config.toml
norm_place = "pre"
attn_scale = 0.263
init_std_o = 0.0
train_tokens = 97400000
Each number is 200 + 20 x the weight over the matrix's rms, rounded and kept within 0 to 999. Layers, rows and columns count from 0.

# layer 5 MLP down (transposed), 320x128, rms 0.237, rows 78-86, columns 0-127
213,192,207,183,197,213,204,206,187,214,212,214,191,201,221,233,178,206,214,187,211,210,222,201,214,204,193,219,189,225,226,191,199,171,196,190,204,194,209,161,228,180,209,183,177,181,198,201,175,196,218,182,190,204,238,198,209,223,193,155,198,209,217,212,200,192,215,180,191,222,205,174,214,194,182,224,219,206,210,204,227,227,189,176,192,215,189,220,218,180,184,207,224,193,203,178,207,188,176,192,182,210,193,207,225,204,207,217,177,199,184,218,193,180,213,216,168,191,207,206,192,209,226,212,168,185,202,210
188,186,215,209,193,195,219,179,198,218,201,195,195,231,214,163,198,230,194,210,203,153,184,195,208,185,190,192,203,201,201,194,216,184,183,198,176,202,162,214,205,206,215,205,188,216,186,214,207,185,195,186,181,171,205,203,171,226,232,200,192,239,162,170,195,212,193,206,174,185,207,194,180,162,204,204,203,240,181,201,195,192,228,207,173,193,195,194,189,204,208,216,204,163,235,181,205,202,212,207,176,188,187,186,191,224,219,208,200,215,188,215,159,191,197,197,205,237,201,227,189,225,159,205,210,179,177,179
225,183,207,207,220,226,197,206,207,181,183,228,178,180,199,206,238,164,176,161,191,181,190,197,206,230,179,200,191,225,202,236,216,155,227,227,190,207,208,216,185,225,207,195,198,207,163,180,202,166,179,193,191,192,216,177,172,208,184,218,184,225,227,198,227,163,219,224,207,208,201,233,217,226,229,174,214,213,210,155,221,194,220,207,202,197,177,176,191,203,208,216,225,210,191,202,195,220,180,219,205,218,209,206,173,182,187,198,238,199,190,213,206,207,223,198,228,178,208,203,215,170,179,224,185,188,214,220
165,206,200,173,209,186,190,195,173,199,185,178,176,198,215,231,215,222,164,217,217,177,216,202,202,252,210,160,190,180,208,172,214,182,195,189,196,170,222,175,200,165,204,199,187,188,172,206,196,185,153,179,226,169,209,211,198,202,213,205,216,158,189,188,185,206,186,191,201,219,223,207,204,211,209,204,206,199,194,225,192,190,210,214,218,239,219,181,195,199,187,234,207,230,183,195,208,174,151,185,199,166,216,224,217,210,205,205,188,218,194,183,198,201,207,165,190,180,191,216,210,227,211,193,213,211,196,184
192,192,174,169,164,203,174,234,194,199,195,196,185,208,207,212,201,187,179,169,179,189,196,224,206,207,218,190,184,183,222,230,191,164,224,233,214,197,226,204,210,170,220,197,223,180,229,186,223,229,191,200,182,200,174,182,171,196,214,197,199,231,185,190,173,221,178,196,219,203,191,202,213,201,220,218,230,187,249,207,197,231,232,217,224,227,196,213,189,207,168,175,216,216,189,153,170,179,190,218,182,183,176,208,200,155,182,182,175,206,205,178,206,204,195,147,224,204,201,181,192,211,195,230,207,240,181,205
204,218,186,180,197,154,230,214,184,209,224,215,187,193,211,197,180,193,171,194,208,215,197,212,199,209,188,233,155,194,176,178,192,173,213,168,211,197,183,215,208,252,214,185,203,196,167,208,183,203,172,162,191,208,217,191,202,222,207,200,232,210,211,217,226,174,211,177,181,168,191,190,197,193,180,256,205,195,205,233,206,236,211,195,203,161,181,228,189,215,179,172,200,209,206,219,190,210,201,194,210,193,184,214,183,194,195,168,217,242,223,216,208,160,188,188,198,208,211,195,178,223,219,219,166,205,248,227
216,240,209,212,222,203,188,201,226,186,191,206,194,218,162,241,207,205,196,232,207,208,169,146,192,246,190,202,193,190,215,206,203,165,181,221,210,227,209,182,135,237,233,219,245,193,228,182,189,205,205,200,218,226,184,205,166,178,186,229,199,143,189,214,172,232,210,191,153,235,176,199,205,210,237,204,179,209,194,211,193,212,238,198,215,201,209,167,247,217,230,161,200,210,167,219,219,195,199,238,173,192,187,158,186,183,174,202,222,180,211,172,214,187,228,201,199,211,192,241,215,178,198,229,222,204,216,224
188,200,200,210,200,170,151,194,220,192,204,185,190,167,169,211,180,196,238,206,196,217,190,208,179,182,189,224,192,222,219,211,199,209,211,174,184,203,185,217,193,190,208,200,204,173,221,189,188,208,200,233,233,209,196,187,208,183,208,222,187,177,184,218,227,192,227,215,203,188,216,208,192,165,216,204,199,212,205,160,213,211,206,186,190,189,217,201,207,189,213,172,177,172,217,233,172,220,196,195,226,227,181,212,178,191,202,208,202,171,168,182,186,185,200,202,188,213,198,207,180,197,183,201,185,199,177,203
217,196,221,186,177,228,206,204,195,201,212,194,185,218,206,189,213,215,204,158,140,169,149,245,230,201,173,194,216,207,235,174,185,206,192,211,226,186,226,241,260,179,223,178,223,203,219,234,194,215,158,195,232,221,209,170,209,238,222,217,196,167,186,181,210,210,201,170,178,257,205,188,207,216,206,192,205,211,255,198,194,177,187,205,198,167,198,210,222,210,217,213,195,188,225,187,209,204,198,224,166,180,203,228,189,183,206,196,174,228,170,183,193,211,191,196,229,202,179,219,220,192,177,200,215,184,201,181
# layer 5 MLP gate, 320x128, rms 0.372, rows 79-87, columns 0-127
206,200,237,228,212,184,199,172,212,187,194,191,158,171,216,209,225,213,186,193,178,197,214,214,187,169,229,216,218,177,217,210,167,169,194,204,164,229,224,185,177,162,161,169,195,207,219,191,194,210,211,225,175,195,217,220,206,215,213,209,189,180,234,200,202,179,216,193,231,223,156,216,207,185,184,193,205,173,207,194,155,186,202,260,184,180,161,209,192,202,185,215,210,196,219,178,161,190,232,167,190,169,207,192,241,205,218,180,172,231,189,194,218,227,214,181,210,192,210,166,175,201,189,191,182,242,186,184
185,185,187,236,176,204,189,255,209,193,201,203,159,187,227,163,213,189,180,196,211,217,197,197,168,190,165,219,220,193,218,190,209,190,188,173,164,204,187,197,201,213,205,176,180,194,170,198,160,239,208,203,220,194,177,211,212,214,212,220,202,186,188,209,190,226,208,170,211,200,201,210,215,199,176,186,169,172,222,193,199,200,216,219,161,206,203,196,202,239,220,169,245,210,271,229,168,175,182,205,223,186,191,152,190,227,223,185,208,240,196,166,191,242,213,202,207,192,183,187,187,164,192,191,202,201,231,204
226,190,184,184,199,157,201,231,198,202,176,197,210,206,203,202,196,186,188,235,192,205,187,175,207,215,211,206,205,219,174,195,172,222,179,149,189,170,200,225,242,175,225,199,198,173,235,213,193,182,219,215,184,220,175,193,206,184,187,183,211,200,215,207,200,164,227,181,138,228,218,237,199,215,225,183,184,183,172,212,219,205,201,193,168,205,216,181,211,197,189,204,177,179,174,178,169,184,183,191,194,204,174,183,204,185,173,207,186,217,227,226,208,178,157,189,211,198,218,184,233,205,201,220,232,187,172,201
180,222,219,205,182,219,195,173,217,203,158,204,189,181,218,172,184,205,159,211,194,198,222,200,186,180,173,209,185,174,210,242,236,208,229,150,173,192,224,211,187,182,218,208,206,209,204,233,201,186,217,177,214,204,218,201,219,180,200,219,207,196,202,180,181,205,200,196,181,200,174,207,221,203,195,184,163,179,202,157,217,233,174,182,233,206,196,162,171,190,249,211,187,192,227,187,207,214,206,151,203,203,232,179,197,188,197,200,171,203,183,195,225,183,217,203,175,227,189,152,168,169,208,217,208,180,169,183
224,204,197,195,234,230,197,176,198,239,215,186,219,196,219,168,206,192,208,181,187,241,232,233,237,193,213,212,208,198,208,192,212,211,177,169,199,205,239,212,204,198,191,220,202,200,209,202,158,202,213,194,170,214,177,205,216,188,201,236,176,192,219,199,190,200,209,210,204,217,219,226,198,164,239,190,214,176,194,214,220,220,178,198,189,206,191,205,194,206,204,170,200,137,201,208,223,187,188,216,191,205,196,217,196,216,212,216,190,169,189,198,211,180,176,186,222,206,174,230,227,198,199,230,174,185,200,217
238,187,160,155,150,231,226,233,158,161,228,178,217,209,206,233,182,192,253,209,189,185,195,193,219,190,218,158,218,232,202,205,201,243,215,196,229,180,203,194,182,174,186,178,172,216,194,204,191,182,218,195,201,187,239,199,210,197,175,190,185,162,208,213,226,214,172,196,211,230,209,207,248,154,191,217,175,180,179,221,181,193,192,228,225,173,212,213,248,187,210,186,202,155,199,219,209,183,174,172,199,199,222,176,229,205,208,236,185,212,241,213,182,189,191,242,217,228,194,218,184,197,213,221,195,203,169,167
216,205,219,205,245,192,166,230,197,222,223,204,207,195,212,199,208,189,192,185,230,208,211,213,209,197,219,183,221,188,218,146,181,197,233,210,173,218,197,222,199,199,214,206,159,219,200,199,218,194,188,182,221,192,198,172,207,202,210,204,189,190,168,214,215,218,222,202,209,204,164,185,229,202,237,190,178,201,244,182,188,203,208,193,201,214,205,187,205,205,202,176,187,197,208,204,173,158,157,200,206,194,210,226,179,212,195,230,179,192,160,203,185,242,178,230,211,215,188,202,188,199,198,212,184,189,222,220
182,211,199,182,226,188,206,196,153,187,161,192,220,232,210,192,204,198,183,183,194,220,180,235,186,179,207,198,218,186,206,184,155,189,188,191,209,161,224,218,247,252,210,210,203,173,175,162,178,185,214,186,172,214,212,173,213,197,188,193,225,203,190,211,192,203,241,194,234,199,184,194,201,182,176,175,211,218,208,160,209,233,181,213,155,223,229,197,195,218,169,201,189,215,221,211,196,168,161,201,203,181,208,196,225,160,201,226,183,184,188,171,179,171,215,207,180,231,210,208,178,217,179,213,243,212,233,183
189,257,163,209,179,223,189,196,216,218,223,196,217,191,212,215,170,241,180,206,212,190,205,198,177,221,196,206,234,178,198,191,191,190,201,192,215,197,216,163,222,191,172,224,179,224,202,215,201,209,200,212,203,196,211,236,199,203,187,199,197,192,206,211,193,166,200,213,190,198,221,205,204,194,223,253,196,223,158,176,212,196,215,207,192,214,240,225,179,224,193,206,163,158,209,192,241,214,188,215,183,180,217,219,182,212,188,202,167,185,217,206,246,209,228,209,194,200,193,215,232,218,192,216,188,219,181,217
# layer 5 MLP up, 320x128, rms 0.405, rows 79-86, columns 0-127
212,194,185,176,190,217,233,202,186,171,207,179,173,172,219,192,208,212,195,188,190,232,229,203,185,210,238,188,190,230,166,201,165,203,205,212,196,206,221,207,196,170,176,211,212,216,208,201,221,232,254,213,213,234,209,241,222,188,189,181,202,191,201,240,198,220,219,178,182,199,200,210,207,218,197,213,187,193,171,246,214,204,199,205,195,199,205,203,226,198,202,198,212,170,173,187,183,192,211,195,170,199,214,200,180,199,185,202,219,212,204,195,188,190,199,179,203,209,188,178,221,233,214,194,183,244,191,190
208,200,208,192,183,193,218,173,179,236,193,187,191,240,139,177,198,212,197,193,201,229,198,191,232,244,200,212,180,176,208,172,184,201,181,233,210,221,231,209,203,171,221,186,192,188,199,205,191,201,170,191,188,169,230,195,188,219,205,199,189,190,227,165,200,223,191,194,206,189,195,206,211,173,230,245,210,234,181,168,254,166,206,171,232,209,219,146,188,186,224,168,189,173,193,220,200,201,162,180,209,220,191,178,187,206,192,189,181,217,165,178,180,187,210,226,189,189,201,194,196,206,186,202,191,219,171,192
205,236,210,148,189,164,227,195,196,210,200,232,206,228,174,251,198,204,183,242,223,196,211,175,241,192,209,191,210,190,194,208,138,218,186,193,204,166,209,207,180,237,164,197,206,206,217,217,187,175,169,213,169,190,194,197,243,191,214,186,214,203,187,166,186,190,184,191,170,212,194,205,191,178,215,227,244,195,163,184,171,190,188,200,184,233,227,198,209,170,186,189,134,177,181,192,224,181,227,170,203,190,200,172,191,190,198,218,193,199,240,219,225,191,197,188,196,210,206,205,199,206,197,188,223,189,191,195
204,196,191,199,236,226,179,198,197,198,208,218,170,209,196,209,196,162,197,212,220,211,199,202,239,187,184,243,190,155,221,184,188,218,182,194,185,197,252,224,203,197,229,183,201,188,186,237,191,217,210,174,185,205,189,178,213,196,206,167,178,190,262,227,221,182,207,200,204,177,206,175,154,211,204,201,204,219,189,200,183,211,186,183,221,202,198,232,175,238,210,187,210,179,190,181,245,195,189,194,217,205,237,199,179,193,208,197,195,166,219,196,191,202,200,195,201,244,180,212,186,194,156,205,190,219,173,233
184,177,189,207,193,216,215,220,219,199,214,240,233,209,203,205,228,237,190,206,234,211,162,195,227,189,188,208,207,200,169,203,181,202,199,182,185,230,168,236,178,221,218,193,203,215,245,214,208,216,213,199,216,215,219,217,191,170,190,230,182,213,179,210,192,242,187,193,210,181,223,234,176,160,186,180,211,228,190,202,197,205,187,220,238,176,224,188,192,211,188,187,208,214,198,207,212,195,200,183,183,202,209,201,219,229,230,190,192,183,177,171,204,213,198,198,222,183,238,191,196,231,197,202,175,196,232,196
181,218,225,231,196,225,213,214,189,201,227,222,209,241,181,218,205,212,151,206,179,208,184,212,185,219,213,192,208,164,206,173,167,192,217,174,168,193,181,186,213,190,217,198,239,184,177,177,200,217,204,194,213,199,188,192,192,202,191,199,231,246,189,233,228,212,203,248,184,194,205,186,163,236,230,188,198,206,213,156,215,229,176,148,200,232,200,197,188,190,219,220,227,242,223,170,209,179,237,185,212,223,185,178,167,198,179,212,188,195,208,224,233,207,223,186,174,165,232,212,196,202,216,145,208,193,216,225
176,215,190,206,170,204,193,160,216,201,187,193,171,185,169,212,180,216,212,171,189,201,199,190,185,186,195,181,214,193,217,216,229,183,195,229,180,175,205,203,177,176,223,178,199,193,182,212,193,195,238,177,204,219,181,204,169,185,181,208,180,213,203,206,183,201,217,200,199,187,177,216,177,203,193,233,204,182,182,190,185,197,194,223,225,202,165,184,212,206,219,201,192,185,200,199,207,199,196,174,194,199,195,186,182,207,167,166,205,188,180,229,177,181,184,193,185,199,240,214,195,199,186,191,228,217,215,216
215,189,183,223,162,210,186,171,182,220,207,179,166,206,171,219,223,214,218,173,169,151,190,222,171,209,228,188,210,155,244,202,197,213,162,207,209,239,195,208,232,219,229,191,187,187,196,214,194,192,203,210,226,205,229,139,208,191,165,216,167,182,170,191,206,221,106,222,205,242,188,202,205,194,214,218,204,180,219,193,216,202,176,251,177,182,174,214,210,193,165,187,214,195,204,175,215,232,219,169,185,177,199,198,203,204,188,202,196,203,206,171,186,184,204,152,177,206,214,169,219,187,220,223,220,238,234,197